From a checkpoint of a small transformer trained on Wikipedia.
Size: 10 layers, 9 heads of 64, MLP 2304 GELU, vocabulary 8192, 52.6M parameters.
Architecture: embeddings untied during training, local attention windows.
Training: a variant of Adam for these matrices, 1039M tokens, 7927 steps.
Each number is 200 + 40 x the weight over its row's rms, rounded and kept within 0 to 999. Layers, rows and columns count from 0. The size before them is the row's rms in percent of the matrix's.

# layer 2 attention value, 576x576, rms 0.0449, rows 14-86, columns 480-575
078,184,244,224,165,195,36,250,200,207,171,194,157,171,205,256,185,206,160,211,186,241,217,213,265,243,191,205,200,202,220,135,231,215,217,244,166,158,216,195,170,250,221,133,176,297,152,167,245,191,183,153,224,214,252,202,236,185,232,270,207,246,214,205,214,190,179,133,226,212,190,157,92,236,199,131,256,205,209,203,143,189,163,182,264,241,216,199,189,180,199,141,218,182,224,171,196
086,187,256,255,194,173,273,229,191,168,192,197,254,176,197,224,194,155,312,151,227,239,153,218,187,170,226,271,189,236,209,196,192,184,204,203,236,194,144,166,242,168,293,215,152,200,175,211,224,204,253,207,155,177,214,157,206,248,157,296,195,193,217,184,251,154,235,209,176,119,192,226,185,175,148,255,134,181,181,197,192,244,170,96,132,203,216,247,197,299,108,230,218,209,249,234,206
083,236,187,254,232,204,281,162,190,196,222,185,178,247,215,210,201,181,223,197,134,233,245,158,195,141,224,152,178,240,177,179,211,230,206,200,194,220,228,197,241,197,241,156,227,155,192,221,228,226,198,162,204,168,243,172,184,192,206,199,199,179,172,225,163,203,180,266,149,219,175,220,241,190,168,256,231,119,208,196,118,162,215,215,138,189,174,171,178,187,160,136,165,135,101,151,196
093,245,138,308,202,201,143,222,237,175,198,185,94,204,184,213,204,195,231,159,190,219,279,228,274,152,150,141,266,172,228,242,182,301,211,179,227,183,127,151,160,222,230,211,261,209,174,222,238,218,170,148,201,248,198,215,211,187,210,107,216,154,195,177,98,223,132,200,256,139,164,221,195,208,132,183,227,111,209,220,168,188,263,155,177,152,222,221,224,245,218,239,217,243,157,204,182
085,250,266,261,204,223,194,185,216,223,215,183,242,273,206,261,240,202,303,167,185,245,348,212,151,189,214,158,199,248,227,190,174,153,209,211,250,249,175,222,181,115,195,215,213,154,224,149,155,232,119,205,226,153,170,246,173,214,178,194,211,227,213,193,212,198,148,216,157,238,237,208,216,165,174,217,177,166,219,267,175,254,227,157,237,304,162,216,138,247,225,186,202,199,190,123,146
102,196,240,138,244,184,194,117,186,205,207,209,240,137,195,237,162,205,255,163,184,257,171,294,205,216,212,168,178,130,183,181,234,255,211,204,223,243,262,156,218,182,202,200,177,191,232,207,188,203,194,181,187,147,160,174,260,224,120,231,208,145,167,243,256,245,259,242,214,200,208,186,188,172,205,149,241,156,192,189,208,132,189,220,130,177,153,297,203,216,147,232,188,175,263,210,172
092,185,180,201,262,135,192,176,178,221,241,246,238,172,187,133,250,183,300,192,235,240,287,243,195,266,236,194,136,161,172,104,213,182,218,187,158,234,193,222,193,144,166,206,245,156,160,199,210,170,243,278,171,238,157,202,174,238,135,221,179,165,191,178,193,222,164,184,262,172,295,213,153,177,196,197,187,199,194,190,218,188,208,213,212,200,273,257,273,255,179,220,197,183,219,205,216
105,215,186,168,183,168,143,168,183,197,177,238,174,131,222,223,132,197,253,195,268,187,114,206,215,218,214,164,235,203,191,216,211,140,217,225,183,215,185,203,211,246,200,215,211,215,181,149,215,200,262,228,206,181,295,154,210,200,193,208,196,210,183,192,243,189,175,194,168,186,217,250,205,182,198,171,216,256,178,192,219,166,182,218,222,211,161,207,304,205,238,198,252,238,247,198,116
081,208,223,244,173,197,166,188,197,181,223,241,239,175,179,203,172,200,188,181,266,180,158,251,234,289,266,202,149,165,159,111,250,124,174,276,154,242,221,291,201,152,181,206,163,229,169,217,202,191,154,218,198,169,193,242,131,229,253,240,183,222,245,213,181,227,185,172,191,178,214,153,225,222,212,153,224,204,172,231,279,212,155,184,182,218,184,145,220,166,197,231,226,184,207,145,309
094,248,212,165,211,258,190,263,209,224,164,228,193,101,224,245,226,144,205,210,173,204,232,168,111,239,125,204,191,228,159,224,198,225,164,187,196,235,240,269,225,176,173,154,181,202,135,187,190,215,294,227,226,231,219,265,185,182,195,232,162,224,229,271,235,209,212,230,271,156,261,216,203,186,250,261,220,188,207,209,269,172,200,263,218,281,184,275,204,229,178,258,295,182,244,263,140
086,199,148,197,254,222,229,185,204,234,192,203,174,205,136,186,197,229,188,228,186,126,189,191,213,231,178,232,205,150,210,216,207,206,164,195,172,237,185,211,146,197,145,243,144,150,207,235,197,240,280,217,172,278,178,226,159,225,168,180,198,194,213,190,171,186,135,192,227,152,150,188,203,187,178,239,145,106,155,186,238,214,237,172,203,200,182,126,199,150,257,206,174,176,155,149,249
086,205,215,184,225,164,188,207,199,204,135,239,234,177,203,183,197,209,149,212,137,237,148,192,185,268,261,217,174,171,143,267,226,179,255,203,153,191,234,172,152,191,185,191,218,237,236,149,222,254,204,274,191,161,218,212,163,181,251,218,182,193,231,233,172,250,203,194,232,200,187,220,137,216,211,236,240,188,172,192,234,207,189,236,300,242,181,180,179,205,242,186,245,206,222,158,175
092,131,201,216,157,220,182,168,241,195,217,227,271,210,239,265,190,184,110,197,93,279,258,206,172,201,221,178,198,203,216,190,148,197,138,189,209,216,281,183,197,170,233,201,112,214,178,208,178,181,218,182,244,172,205,165,190,168,143,167,192,285,252,269,264,215,211,208,194,210,231,192,158,212,148,124,217,191,212,219,188,245,274,203,207,170,158,256,141,132,175,196,234,217,200,132,216
107,161,231,186,199,200,200,161,206,241,218,316,250,177,216,189,232,215,201,235,178,160,289,270,228,158,217,268,151,180,186,197,164,222,190,180,134,220,122,210,179,237,215,185,94,234,153,236,191,235,245,221,202,239,230,270,158,220,191,194,210,182,175,179,175,216,173,181,267,158,222,194,219,183,94,182,221,152,198,237,207,203,186,298,180,156,167,65,192,138,224,180,178,188,179,221,254
085,220,214,283,170,221,189,132,204,187,206,172,244,291,189,147,183,213,189,226,209,159,170,197,212,183,179,149,193,236,182,157,183,209,231,177,183,190,138,118,111,203,172,187,188,150,236,234,186,233,247,220,199,251,195,201,238,207,190,184,208,205,242,191,224,201,203,185,265,209,181,207,285,187,241,205,182,270,227,183,161,235,164,176,166,227,203,149,207,266,197,216,216,145,179,238,249
087,126,222,186,193,225,162,238,194,215,177,239,192,209,248,199,169,238,196,203,265,121,183,247,206,244,214,96,170,176,195,252,250,198,281,203,182,277,231,161,262,216,175,203,164,197,114,214,174,178,193,178,168,178,169,187,227,241,182,258,240,203,222,225,156,190,233,196,147,213,170,229,234,192,276,184,236,280,224,186,244,161,117,210,84,229,225,174,194,230,169,195,180,134,253,195,226
132,128,180,202,204,252,172,262,227,231,158,217,162,275,207,137,202,180,234,209,99,152,173,173,140,168,176,200,306,194,210,164,198,149,222,141,115,165,209,177,118,210,243,235,184,242,195,171,201,202,173,196,201,229,268,174,209,205,161,202,164,251,210,183,164,209,167,220,200,180,238,228,54,192,236,187,210,235,191,224,174,169,108,211,229,203,258,189,151,191,206,253,123,249,212,213,223
089,138,182,164,246,183,213,184,217,202,155,222,205,204,152,207,211,243,126,203,167,235,266,172,198,177,252,216,203,167,248,265,166,216,208,195,175,198,199,165,199,167,185,215,175,195,166,207,146,240,191,203,242,153,159,168,235,199,147,158,225,158,181,194,246,203,188,191,168,213,239,195,197,160,154,214,159,225,215,136,185,214,210,169,267,198,255,214,200,154,212,134,147,234,228,213,186
083,259,204,140,204,82,119,152,213,176,202,146,202,221,232,168,184,175,237,148,212,161,220,199,215,166,130,219,198,205,233,216,195,208,244,233,180,193,125,228,188,231,169,200,175,196,198,138,198,220,171,148,174,178,182,160,247,165,214,165,194,214,151,202,237,212,200,150,222,200,179,168,172,175,193,195,185,238,252,225,219,179,219,179,147,200,273,217,190,289,178,240,129,172,191,249,184
094,205,188,180,152,246,303,202,150,195,197,129,154,248,188,235,177,182,233,234,179,199,203,131,202,177,135,205,128,189,196,219,194,230,183,199,230,186,304,175,237,264,235,185,172,132,206,284,175,158,127,155,187,144,292,177,186,222,187,214,197,212,177,187,184,167,211,201,225,164,182,210,270,203,144,214,194,166,224,189,268,222,180,145,134,167,131,167,162,174,139,165,206,196,217,191,245
086,216,220,204,179,166,132,205,207,185,193,177,133,191,198,225,182,203,181,164,248,166,244,285,230,239,242,201,153,162,159,82,179,247,152,248,204,201,233,230,227,145,191,207,128,195,147,250,241,207,36,182,211,193,266,198,149,244,183,238,211,229,215,201,205,223,227,179,221,220,181,135,169,223,177,165,264,158,201,217,220,164,182,201,163,205,177,202,129,172,172,242,241,214,184,186,241
083,227,184,222,213,126,143,209,255,142,259,193,198,184,224,158,161,180,184,139,215,169,296,225,170,188,156,225,150,172,210,172,175,184,172,209,207,184,182,189,180,244,182,184,232,249,214,164,171,165,100,212,209,263,235,138,186,200,185,146,211,239,210,203,209,181,169,209,194,203,251,220,232,234,177,207,190,212,255,206,258,230,192,243,266,224,204,154,209,255,191,160,162,204,189,159,235
121,297,155,178,230,177,201,202,212,172,193,185,195,192,215,229,194,199,220,183,264,248,80,181,166,266,231,209,199,253,210,243,210,168,210,130,235,254,211,215,290,219,159,214,233,234,206,191,191,201,218,206,250,141,162,163,186,160,138,167,186,183,169,220,242,226,151,183,183,220,172,191,233,197,278,216,160,201,173,206,210,214,228,229,226,133,179,185,196,161,228,223,207,164,133,156,135
090,198,232,212,177,183,199,189,150,190,181,157,251,194,197,161,202,246,183,190,159,175,188,243,236,149,189,205,179,216,217,152,175,239,206,203,207,187,203,179,163,248,219,168,196,206,107,259,221,222,190,231,162,132,182,213,248,216,169,106,185,211,162,183,176,221,227,242,215,201,163,160,167,186,204,219,199,205,172,228,194,223,182,190,283,261,178,213,176,108,187,266,161,178,212,227,251
089,224,267,194,235,243,178,269,220,198,208,186,191,249,212,243,226,199,219,245,195,221,312,276,205,179,178,229,170,210,202,219,246,220,241,191,168,191,259,171,176,294,253,170,220,268,201,176,183,209,97,137,195,212,119,182,184,180,238,126,200,204,190,178,151,181,221,233,226,216,187,164,193,187,158,258,250,217,185,191,192,188,180,157,295,182,112,230,313,169,147,224,221,192,241,233,231
094,164,225,189,240,246,174,142,225,224,209,167,99,191,191,341,230,226,204,254,170,221,253,171,173,181,200,208,200,189,228,162,193,217,201,164,252,220,223,248,222,159,226,183,243,194,199,248,212,170,224,165,224,190,245,195,218,231,176,187,195,132,153,208,226,223,192,206,194,151,210,236,199,215,207,125,220,124,176,216,173,208,202,155,150,108,125,287,166,183,161,194,203,241,230,207,162
080,228,247,210,165,300,156,164,181,181,193,145,213,154,228,218,174,264,124,151,225,229,201,224,180,164,186,205,207,294,175,176,214,168,100,193,182,219,110,185,247,219,169,203,165,133,210,213,228,222,242,202,140,227,254,176,183,209,297,160,197,238,245,156,218,195,179,215,204,221,270,183,284,186,159,201,186,222,262,202,183,172,190,230,272,215,235,230,170,261,219,200,203,172,115,265,155
088,172,194,245,162,172,181,258,261,213,170,212,268,135,209,226,222,183,265,202,222,219,133,257,149,230,199,247,192,199,126,192,171,167,174,225,230,199,125,274,209,78,124,271,202,274,198,197,165,203,184,193,214,196,178,218,161,231,265,269,201,234,203,216,178,203,177,218,227,151,215,179,165,255,250,134,215,181,210,248,204,257,246,179,206,132,177,158,233,256,153,223,198,195,141,211,236
086,151,246,214,206,196,178,219,188,182,210,142,210,222,187,151,308,195,196,239,258,269,267,241,209,206,185,149,164,127,198,215,183,183,242,262,198,184,188,203,228,122,216,193,228,228,148,198,184,176,199,299,185,156,111,238,230,199,194,259,219,206,211,197,202,173,193,223,179,199,192,109,131,169,104,239,236,203,220,213,174,241,215,243,186,173,167,243,223,210,207,265,273,307,240,236,260
085,177,154,172,239,205,138,167,157,224,212,260,213,253,198,233,154,208,228,202,261,161,201,270,152,188,131,388,221,177,222,167,233,226,212,167,266,313,181,167,157,265,150,301,238,167,276,179,199,223,111,75,233,278,160,185,202,182,170,249,197,207,146,230,194,223,191,198,140,189,222,212,255,184,209,243,214,157,214,182,225,212,203,155,193,161,172,248,250,257,186,197,223,181,241,134,235
078,199,184,169,166,257,166,227,211,182,218,135,197,286,203,201,219,167,182,150,196,130,234,163,168,105,128,296,201,180,173,217,212,202,159,180,191,191,246,160,166,280,237,189,197,165,233,213,211,172,177,215,231,221,242,166,193,143,193,234,179,274,243,235,197,182,182,186,221,230,309,253,212,207,214,250,173,223,245,232,137,235,140,194,205,254,188,245,138,118,230,174,189,199,171,225,155
078,250,162,214,180,190,212,186,171,200,168,168,225,88,206,152,189,160,229,152,241,114,74,218,230,249,198,189,227,178,186,227,243,225,221,241,250,244,247,251,163,165,178,188,224,183,190,224,235,196,258,225,151,110,230,216,184,183,185,240,193,224,197,149,211,198,204,197,232,250,209,144,203,190,257,94,190,157,141,193,245,201,99,227,169,248,242,256,321,219,154,235,157,167,224,235,275
096,189,190,137,219,224,177,146,162,191,185,222,195,180,207,258,237,267,195,141,143,205,198,179,176,201,136,174,222,227,240,255,181,183,153,206,220,227,177,206,138,286,178,166,196,108,137,177,209,229,212,251,177,238,207,199,194,123,197,259,199,156,233,189,203,215,183,200,163,99,139,228,173,207,234,210,174,193,223,211,289,252,187,146,147,362,212,164,230,217,195,184,185,206,228,266,237
090,231,207,285,221,207,189,191,181,191,202,256,238,231,195,184,209,186,213,151,268,236,260,174,185,174,194,220,132,213,209,184,212,165,249,272,229,227,190,230,202,171,195,227,182,213,189,231,216,209,222,216,225,133,173,204,173,188,189,146,187,193,191,188,143,194,188,170,315,174,229,206,202,201,276,215,210,217,182,222,308,151,207,175,238,276,245,197,160,214,166,198,185,209,291,178,245
083,182,191,199,299,140,195,188,180,224,149,185,163,227,207,217,218,252,169,240,171,274,224,192,216,126,157,212,230,214,252,195,182,242,270,221,164,247,179,157,172,230,237,170,257,169,235,235,211,244,209,169,180,99,156,174,272,175,195,178,246,76,145,190,207,239,213,170,231,227,134,218,217,178,145,226,237,269,185,164,199,202,181,241,208,212,252,174,217,145,207,230,180,189,229,245,235
108,107,179,243,186,217,227,183,192,187,181,260,176,152,191,226,218,146,277,185,254,243,148,194,185,265,226,186,153,217,221,103,197,167,198,173,227,159,208,200,157,76,137,211,174,257,218,198,205,187,196,270,212,226,203,216,131,233,235,242,193,183,218,187,255,196,226,225,241,172,253,249,193,195,300,196,179,233,227,220,301,206,259,190,208,212,194,197,227,239,216,204,190,247,204,182,268
091,189,216,264,220,228,120,221,214,147,197,189,215,237,203,204,214,185,239,177,221,174,259,181,195,213,217,209,206,181,218,222,224,149,186,254,250,236,206,211,213,138,268,215,214,159,215,236,204,153,120,187,183,187,276,214,182,195,195,209,220,170,197,252,184,174,209,172,263,220,284,202,147,219,284,182,224,154,238,186,216,185,118,121,148,247,247,124,189,206,215,161,276,188,212,234,151
098,153,110,189,188,192,232,197,193,198,224,245,171,243,160,176,250,193,260,198,170,149,271,146,209,216,206,216,206,122,241,231,180,204,187,203,189,183,246,200,121,146,237,223,217,204,156,237,181,234,155,264,251,182,175,261,222,249,158,182,243,168,132,185,205,222,192,238,214,211,220,208,191,215,177,220,155,153,179,237,233,190,211,131,267,214,150,241,151,121,159,187,243,250,249,183,161
084,200,147,159,223,244,194,268,228,222,168,226,195,210,151,244,215,168,197,191,176,118,222,152,232,142,149,254,210,154,270,238,256,292,241,120,177,163,140,250,224,182,231,135,185,258,281,158,191,161,133,258,238,186,218,210,227,167,167,179,210,103,227,245,196,218,184,178,242,279,228,218,257,248,238,190,204,249,184,196,155,187,256,279,226,195,206,237,172,168,246,203,207,235,286,169,148
107,212,267,203,244,228,204,87,149,246,265,254,172,149,223,230,192,241,166,207,179,237,193,241,200,143,255,179,197,180,113,244,152,184,184,177,148,196,238,179,195,244,223,238,149,124,141,194,233,211,235,237,214,227,225,216,176,199,180,129,192,220,196,233,212,215,168,204,233,250,208,204,207,220,91,96,218,213,186,216,198,274,133,259,169,203,177,186,210,171,236,189,240,228,228,177,217
094,187,183,199,166,177,250,190,212,214,244,198,245,123,194,117,180,170,266,236,226,105,137,286,166,232,208,255,201,184,203,244,177,175,97,178,177,105,208,200,207,139,175,123,215,181,243,203,237,181,234,182,180,260,157,235,167,205,226,204,166,240,252,161,139,227,207,173,184,202,222,199,278,237,207,202,233,258,236,215,247,176,198,267,214,186,153,219,205,196,172,234,203,165,141,171,165
173,222,178,165,244,196,227,222,271,256,134,152,128,300,96,180,171,246,187,169,211,163,249,187,245,183,158,138,204,167,208,146,183,248,154,203,147,217,160,177,228,210,218,248,191,145,192,207,248,292,171,209,121,146,227,186,215,183,80,207,154,163,152,263,215,254,131,131,201,159,221,208,206,126,157,250,197,191,176,167,197,174,192,207,170,213,227,198,189,222,273,235,188,118,146,175,232
096,241,194,267,214,209,222,187,207,234,202,289,226,144,165,180,168,245,150,198,174,205,184,226,97,243,187,180,233,225,168,204,164,172,207,178,147,255,254,188,209,191,223,228,214,231,204,135,228,193,217,161,184,173,279,249,209,219,203,144,197,273,191,172,153,179,173,188,190,139,128,146,153,215,194,141,214,245,174,201,161,188,139,267,192,175,171,170,283,167,160,299,189,244,238,249,238
086,154,220,160,165,216,139,238,191,188,198,207,219,120,213,187,193,227,142,196,178,163,182,215,186,206,185,245,179,224,194,281,187,183,202,246,185,144,178,211,186,129,205,212,154,282,282,178,153,164,108,205,212,251,225,151,216,258,177,184,197,224,248,210,230,188,208,145,189,179,255,185,168,214,207,186,222,289,176,191,145,176,135,198,250,104,229,219,184,210,187,202,254,182,207,329,293
094,233,204,195,138,198,227,172,147,175,213,213,173,183,272,241,170,152,217,223,255,175,173,148,210,210,194,248,154,195,161,172,213,189,188,241,241,172,231,198,244,181,129,166,225,167,209,244,238,143,187,195,223,180,169,179,139,216,277,207,204,142,149,250,194,178,204,158,204,202,166,186,254,277,156,217,216,199,220,175,217,206,310,256,210,185,195,226,139,231,205,103,252,244,191,178,183
109,192,115,167,179,179,242,181,220,186,176,190,154,200,202,196,223,230,201,243,125,184,218,240,166,173,213,119,214,153,217,196,167,218,157,164,257,192,207,201,229,197,230,188,244,126,171,210,143,208,201,290,239,246,124,235,177,202,198,254,208,217,162,210,166,191,223,218,219,81,204,196,243,231,202,170,171,170,191,217,194,241,195,198,263,210,197,105,182,132,192,169,223,250,188,204,198
084,229,157,232,199,149,198,183,241,168,189,218,216,175,212,229,163,153,185,182,254,207,153,191,187,153,293,274,181,235,139,193,225,136,182,216,195,208,134,215,232,157,166,198,194,167,205,137,210,205,231,197,201,216,207,236,140,173,249,319,161,262,194,151,190,206,199,204,148,165,293,206,190,205,213,161,317,172,195,177,210,201,164,216,217,237,208,116,183,165,169,193,184,175,162,206,290
077,185,199,201,180,150,217,190,189,188,213,194,184,188,175,172,228,199,241,197,244,152,137,213,215,321,245,134,141,176,138,193,215,86,182,287,225,213,205,278,245,121,154,234,145,180,145,203,178,259,236,265,172,142,207,230,173,238,216,223,169,254,209,194,266,211,188,176,248,176,179,134,114,203,182,159,209,169,165,229,311,237,198,191,177,282,209,165,219,163,200,198,262,153,177,163,331
088,236,190,188,236,285,197,182,221,218,199,244,174,157,234,179,205,169,213,203,344,203,287,157,225,224,264,127,232,199,243,234,232,174,189,229,155,162,193,193,141,288,230,230,187,250,141,166,154,189,166,205,249,263,272,218,185,170,189,66,204,242,207,214,125,210,189,224,213,193,228,150,137,200,199,136,260,233,216,176,170,97,166,176,125,194,110,201,283,128,189,239,179,243,191,236,215
092,217,129,230,176,173,253,216,184,230,226,180,179,156,226,155,147,220,230,197,263,92,172,221,201,311,216,215,237,158,206,115,217,191,240,155,173,197,241,168,143,180,203,177,226,180,154,231,188,232,230,215,176,268,213,217,188,209,164,180,180,260,240,172,116,204,180,219,189,187,172,141,201,230,162,113,197,174,170,219,221,174,118,237,195,183,114,144,297,194,195,223,147,171,178,206,238
125,212,195,186,197,171,159,223,243,171,242,173,186,213,140,195,194,181,116,239,274,145,262,201,212,147,221,215,250,201,220,200,223,203,245,260,227,123,225,180,222,166,245,200,230,217,252,184,166,182,159,202,202,258,208,195,174,139,205,173,205,183,129,219,190,212,191,196,107,145,235,203,267,193,264,204,227,195,210,181,220,204,239,198,227,124,193,188,146,185,215,183,208,193,201,170,193
123,254,201,195,96,214,197,247,192,230,158,229,197,151,231,243,185,213,170,199,199,181,181,173,202,206,239,209,135,237,215,176,206,206,170,190,193,164,105,221,180,196,151,208,186,223,236,194,192,209,134,141,185,235,221,172,149,220,162,210,210,198,250,159,230,180,191,162,155,230,254,231,208,218,215,160,189,184,172,212,216,185,206,164,171,214,248,121,269,213,200,210,151,177,190,143,268
085,172,220,137,170,152,232,262,200,126,191,237,170,173,228,211,191,245,189,235,162,161,237,205,252,192,222,142,241,180,280,240,193,219,215,215,192,171,258,202,178,228,219,215,203,124,210,234,189,158,147,192,225,207,200,205,195,190,218,203,241,207,199,178,113,179,242,197,221,157,134,206,220,189,178,184,119,187,212,211,228,224,193,181,128,157,158,250,181,203,250,185,183,231,163,158,212
112,216,197,115,162,213,159,258,199,213,291,133,157,182,223,295,171,156,291,206,138,190,226,173,241,247,215,207,203,267,201,253,155,198,192,206,226,138,150,191,188,253,167,223,132,170,138,178,213,191,236,163,238,190,180,279,248,133,226,255,142,229,95,170,251,203,201,203,247,191,153,183,183,167,149,132,187,205,195,215,226,169,246,124,180,266,148,219,127,215,152,218,195,246,212,247,183
104,125,192,173,164,223,152,159,184,210,221,186,181,272,171,242,220,286,97,243,149,200,252,266,200,187,266,201,227,167,138,208,215,203,147,193,136,207,202,230,240,218,193,159,185,118,167,200,227,184,234,133,216,171,219,179,256,158,264,225,203,254,254,195,211,155,193,166,170,169,195,163,165,205,258,159,277,232,218,273,190,242,227,193,285,229,215,171,143,239,140,199,177,195,195,112,178
111,152,110,237,170,175,225,277,203,198,211,213,179,205,214,175,205,109,233,184,185,214,253,137,232,177,212,202,143,147,136,137,221,205,240,148,199,244,152,221,317,149,209,229,251,299,174,239,226,198,178,143,241,222,185,191,199,189,99,181,161,198,232,203,214,178,184,180,192,237,262,179,225,171,203,200,187,178,196,196,184,240,230,217,252,91,238,146,146,214,262,152,247,173,192,266,276
076,184,212,205,188,271,156,89,95,179,168,131,272,235,248,220,215,280,225,214,251,184,121,176,188,179,216,170,142,207,173,250,217,180,206,205,191,238,204,209,156,137,161,194,253,226,135,233,141,123,173,177,181,119,189,190,196,294,216,183,216,219,251,127,223,177,177,235,201,195,209,230,191,211,189,152,145,148,252,223,218,138,183,233,218,212,243,168,244,198,224,204,177,178,202,187,213
093,205,187,205,215,130,261,235,188,201,279,191,180,215,179,93,165,224,200,184,264,175,231,248,256,172,254,164,193,187,132,201,199,212,237,200,164,251,180,125,177,226,238,204,233,235,193,170,232,177,205,203,158,215,244,211,161,292,190,219,230,177,128,110,243,232,240,213,202,262,218,190,200,180,164,255,239,248,191,235,173,211,165,272,207,195,195,148,177,169,274,201,166,217,209,186,159
104,183,185,233,176,247,195,243,203,188,152,245,182,166,258,210,214,152,114,207,246,212,176,273,190,211,195,341,184,132,218,131,246,219,173,142,224,204,206,187,161,184,216,243,198,251,200,196,191,202,200,134,250,195,214,186,209,152,213,244,216,238,238,191,227,187,310,193,236,217,180,196,171,195,201,182,179,259,209,161,204,200,134,118,225,194,253,252,210,208,114,185,201,194,244,197,183
112,203,230,269,259,243,186,262,190,207,201,113,170,174,206,161,215,221,211,181,162,198,224,205,166,164,238,240,243,149,171,202,255,196,170,232,158,243,181,208,267,163,210,243,213,202,211,236,202,201,171,231,181,284,167,240,211,173,152,160,206,206,227,213,227,185,239,220,179,173,166,204,227,183,290,181,217,248,194,174,242,219,190,305,201,212,217,158,185,173,220,206,225,172,210,215,137
119,188,200,153,142,308,299,188,180,189,225,125,224,140,215,169,138,214,237,208,201,270,187,248,188,266,192,228,203,199,213,227,211,226,221,246,173,169,202,196,174,148,217,171,218,233,198,214,175,162,223,169,197,190,215,132,211,281,193,167,197,220,144,164,181,189,201,132,234,210,210,203,118,200,189,253,171,133,180,166,225,160,241,308,226,217,280,164,230,226,175,215,169,190,217,225,143
115,230,179,189,226,154,247,217,230,203,174,165,156,156,180,200,180,200,265,214,165,282,204,116,170,191,217,211,226,194,267,207,162,205,213,194,175,115,238,189,136,171,181,140,212,207,268,246,223,226,251,144,221,179,214,162,198,181,238,235,191,203,218,216,174,185,210,238,258,165,231,226,210,194,216,149,256,198,163,182,190,189,153,248,186,238,241,173,226,187,222,217,187,139,159,238,133
119,153,244,134,300,162,118,176,205,165,254,199,210,270,303,161,218,205,211,185,147,171,186,187,176,167,241,160,213,199,265,216,207,185,184,186,145,259,171,122,147,198,248,176,167,164,246,203,181,177,192,237,161,153,154,191,203,123,132,178,212,235,196,165,178,170,184,160,201,226,178,205,198,149,149,229,250,144,216,164,246,237,248,216,188,247,309,222,221,170,154,185,253,207,286,236,267
113,206,237,174,222,163,150,151,228,187,229,80,159,197,256,207,218,163,272,195,102,238,193,209,229,163,164,183,235,234,180,125,141,186,209,189,180,183,285,235,207,227,163,222,262,150,252,242,195,232,242,174,170,190,212,167,166,235,194,222,138,212,286,185,167,177,228,272,232,170,196,257,200,222,181,205,269,171,204,60,197,212,186,234,187,232,190,192,189,223,165,178,216,146,186,254,200
117,221,255,69,152,209,174,125,214,215,149,260,149,245,135,204,126,219,186,149,250,249,242,200,183,168,174,162,243,193,270,251,185,189,162,266,233,246,197,189,216,164,237,226,188,199,181,170,144,207,246,207,244,197,162,179,177,147,154,195,235,193,255,187,138,170,176,206,134,176,202,208,198,187,177,151,192,205,257,255,224,178,222,273,177,245,211,226,204,174,198,167,201,167,173,168,241
119,234,149,240,239,173,203,243,200,177,181,264,147,207,158,178,209,168,163,205,206,190,211,243,177,181,186,174,177,166,240,246,181,210,180,189,191,224,199,214,201,320,213,247,231,205,152,170,188,186,250,241,255,125,213,221,209,159,220,221,222,199,155,176,185,202,158,185,212,240,178,211,243,164,309,231,136,135,224,292,185,195,199,247,261,237,253,192,217,287,217,223,166,164,183,161,232
121,218,266,253,237,240,177,132,231,177,141,234,145,154,244,241,154,149,262,213,134,191,224,126,185,225,237,236,215,166,151,174,219,192,201,194,147,197,211,177,207,177,214,202,146,144,141,212,215,166,205,179,217,144,200,261,243,149,200,201,209,209,232,196,286,209,164,211,188,207,143,285,213,210,235,277,188,146,232,193,151,216,174,249,209,153,108,336,262,246,263,242,187,142,225,110,154
093,182,183,169,146,196,214,155,194,205,251,197,327,224,199,179,201,212,194,192,220,215,159,253,200,257,233,196,243,213,193,259,182,205,188,208,207,176,135,184,163,198,181,210,130,308,180,204,222,184,139,177,188,237,224,212,189,162,163,215,197,207,196,170,162,242,180,156,130,244,201,232,247,183,193,122,151,158,176,256,193,221,206,163,153,182,104,148,217,137,165,186,143,206,131,163,224
107,208,201,286,165,247,220,136,184,253,302,239,190,167,243,165,180,222,200,237,145,223,80,202,225,194,209,241,194,152,211,182,126,213,164,172,139,273,183,220,166,173,191,184,246,241,127,206,230,180,262,159,178,204,270,202,185,240,172,252,198,208,217,210,260,207,237,222,213,223,210,255,192,180,180,223,201,190,165,173,176,207,137,200,149,192,183,221,232,237,162,178,205,237,196,318,126
105,122,227,130,216,264,191,152,208,206,265,184,194,217,232,215,220,210,245,213,202,179,265,349,245,246,193,227,238,194,135,148,182,201,171,206,194,175,205,186,179,231,208,247,205,196,169,204,190,174,209,142,217,175,225,193,257,184,218,154,211,206,245,151,264,217,200,275,207,184,248,215,212,182,220,163,220,126,128,258,223,199,233,182,259,152,126,182,253,281,137,112,113,161,105,180,208
105,208,194,201,314,208,183,274,221,205,196,163,175,202,130,109,213,174,201,214,129,200,180,182,211,234,147,215,238,134,172,220,223,202,220,238,218,159,178,168,103,179,214,225,216,174,200,189,195,192,189,209,222,177,235,180,246,160,244,148,173,186,137,203,163,171,238,196,205,173,193,196,119,252,215,205,166,229,119,231,206,168,195,150,228,242,211,259,193,161,220,176,208,219,293,149,154
115,227,237,186,223,214,130,139,192,197,126,314,196,234,177,127,287,198,218,190,291,183,195,224,257,166,207,243,194,209,240,218,307,182,238,164,131,171,174,225,188,150,164,215,228,164,195,180,198,214,198,227,195,162,220,208,198,146,147,150,225,198,145,235,208,227,172,236,220,176,219,153,208,168,176,166,217,185,198,111,220,159,166,153,260,230,157,186,198,255,228,222,166,263,218,218,171
105,155,189,199,157,239,197,187,204,169,220,102,189,257,234,146,177,145,276,209,160,195,163,182,161,180,228,169,235,207,158,213,165,198,243,202,147,156,239,183,105,155,166,184,121,205,201,193,201,210,244,193,241,223,179,230,175,123,214,118,183,214,168,225,163,133,236,145,301,188,208,226,191,193,157,283,186,176,260,154,194,192,217,172,223,185,243,128,219,221,164,153,93,253,221,181,217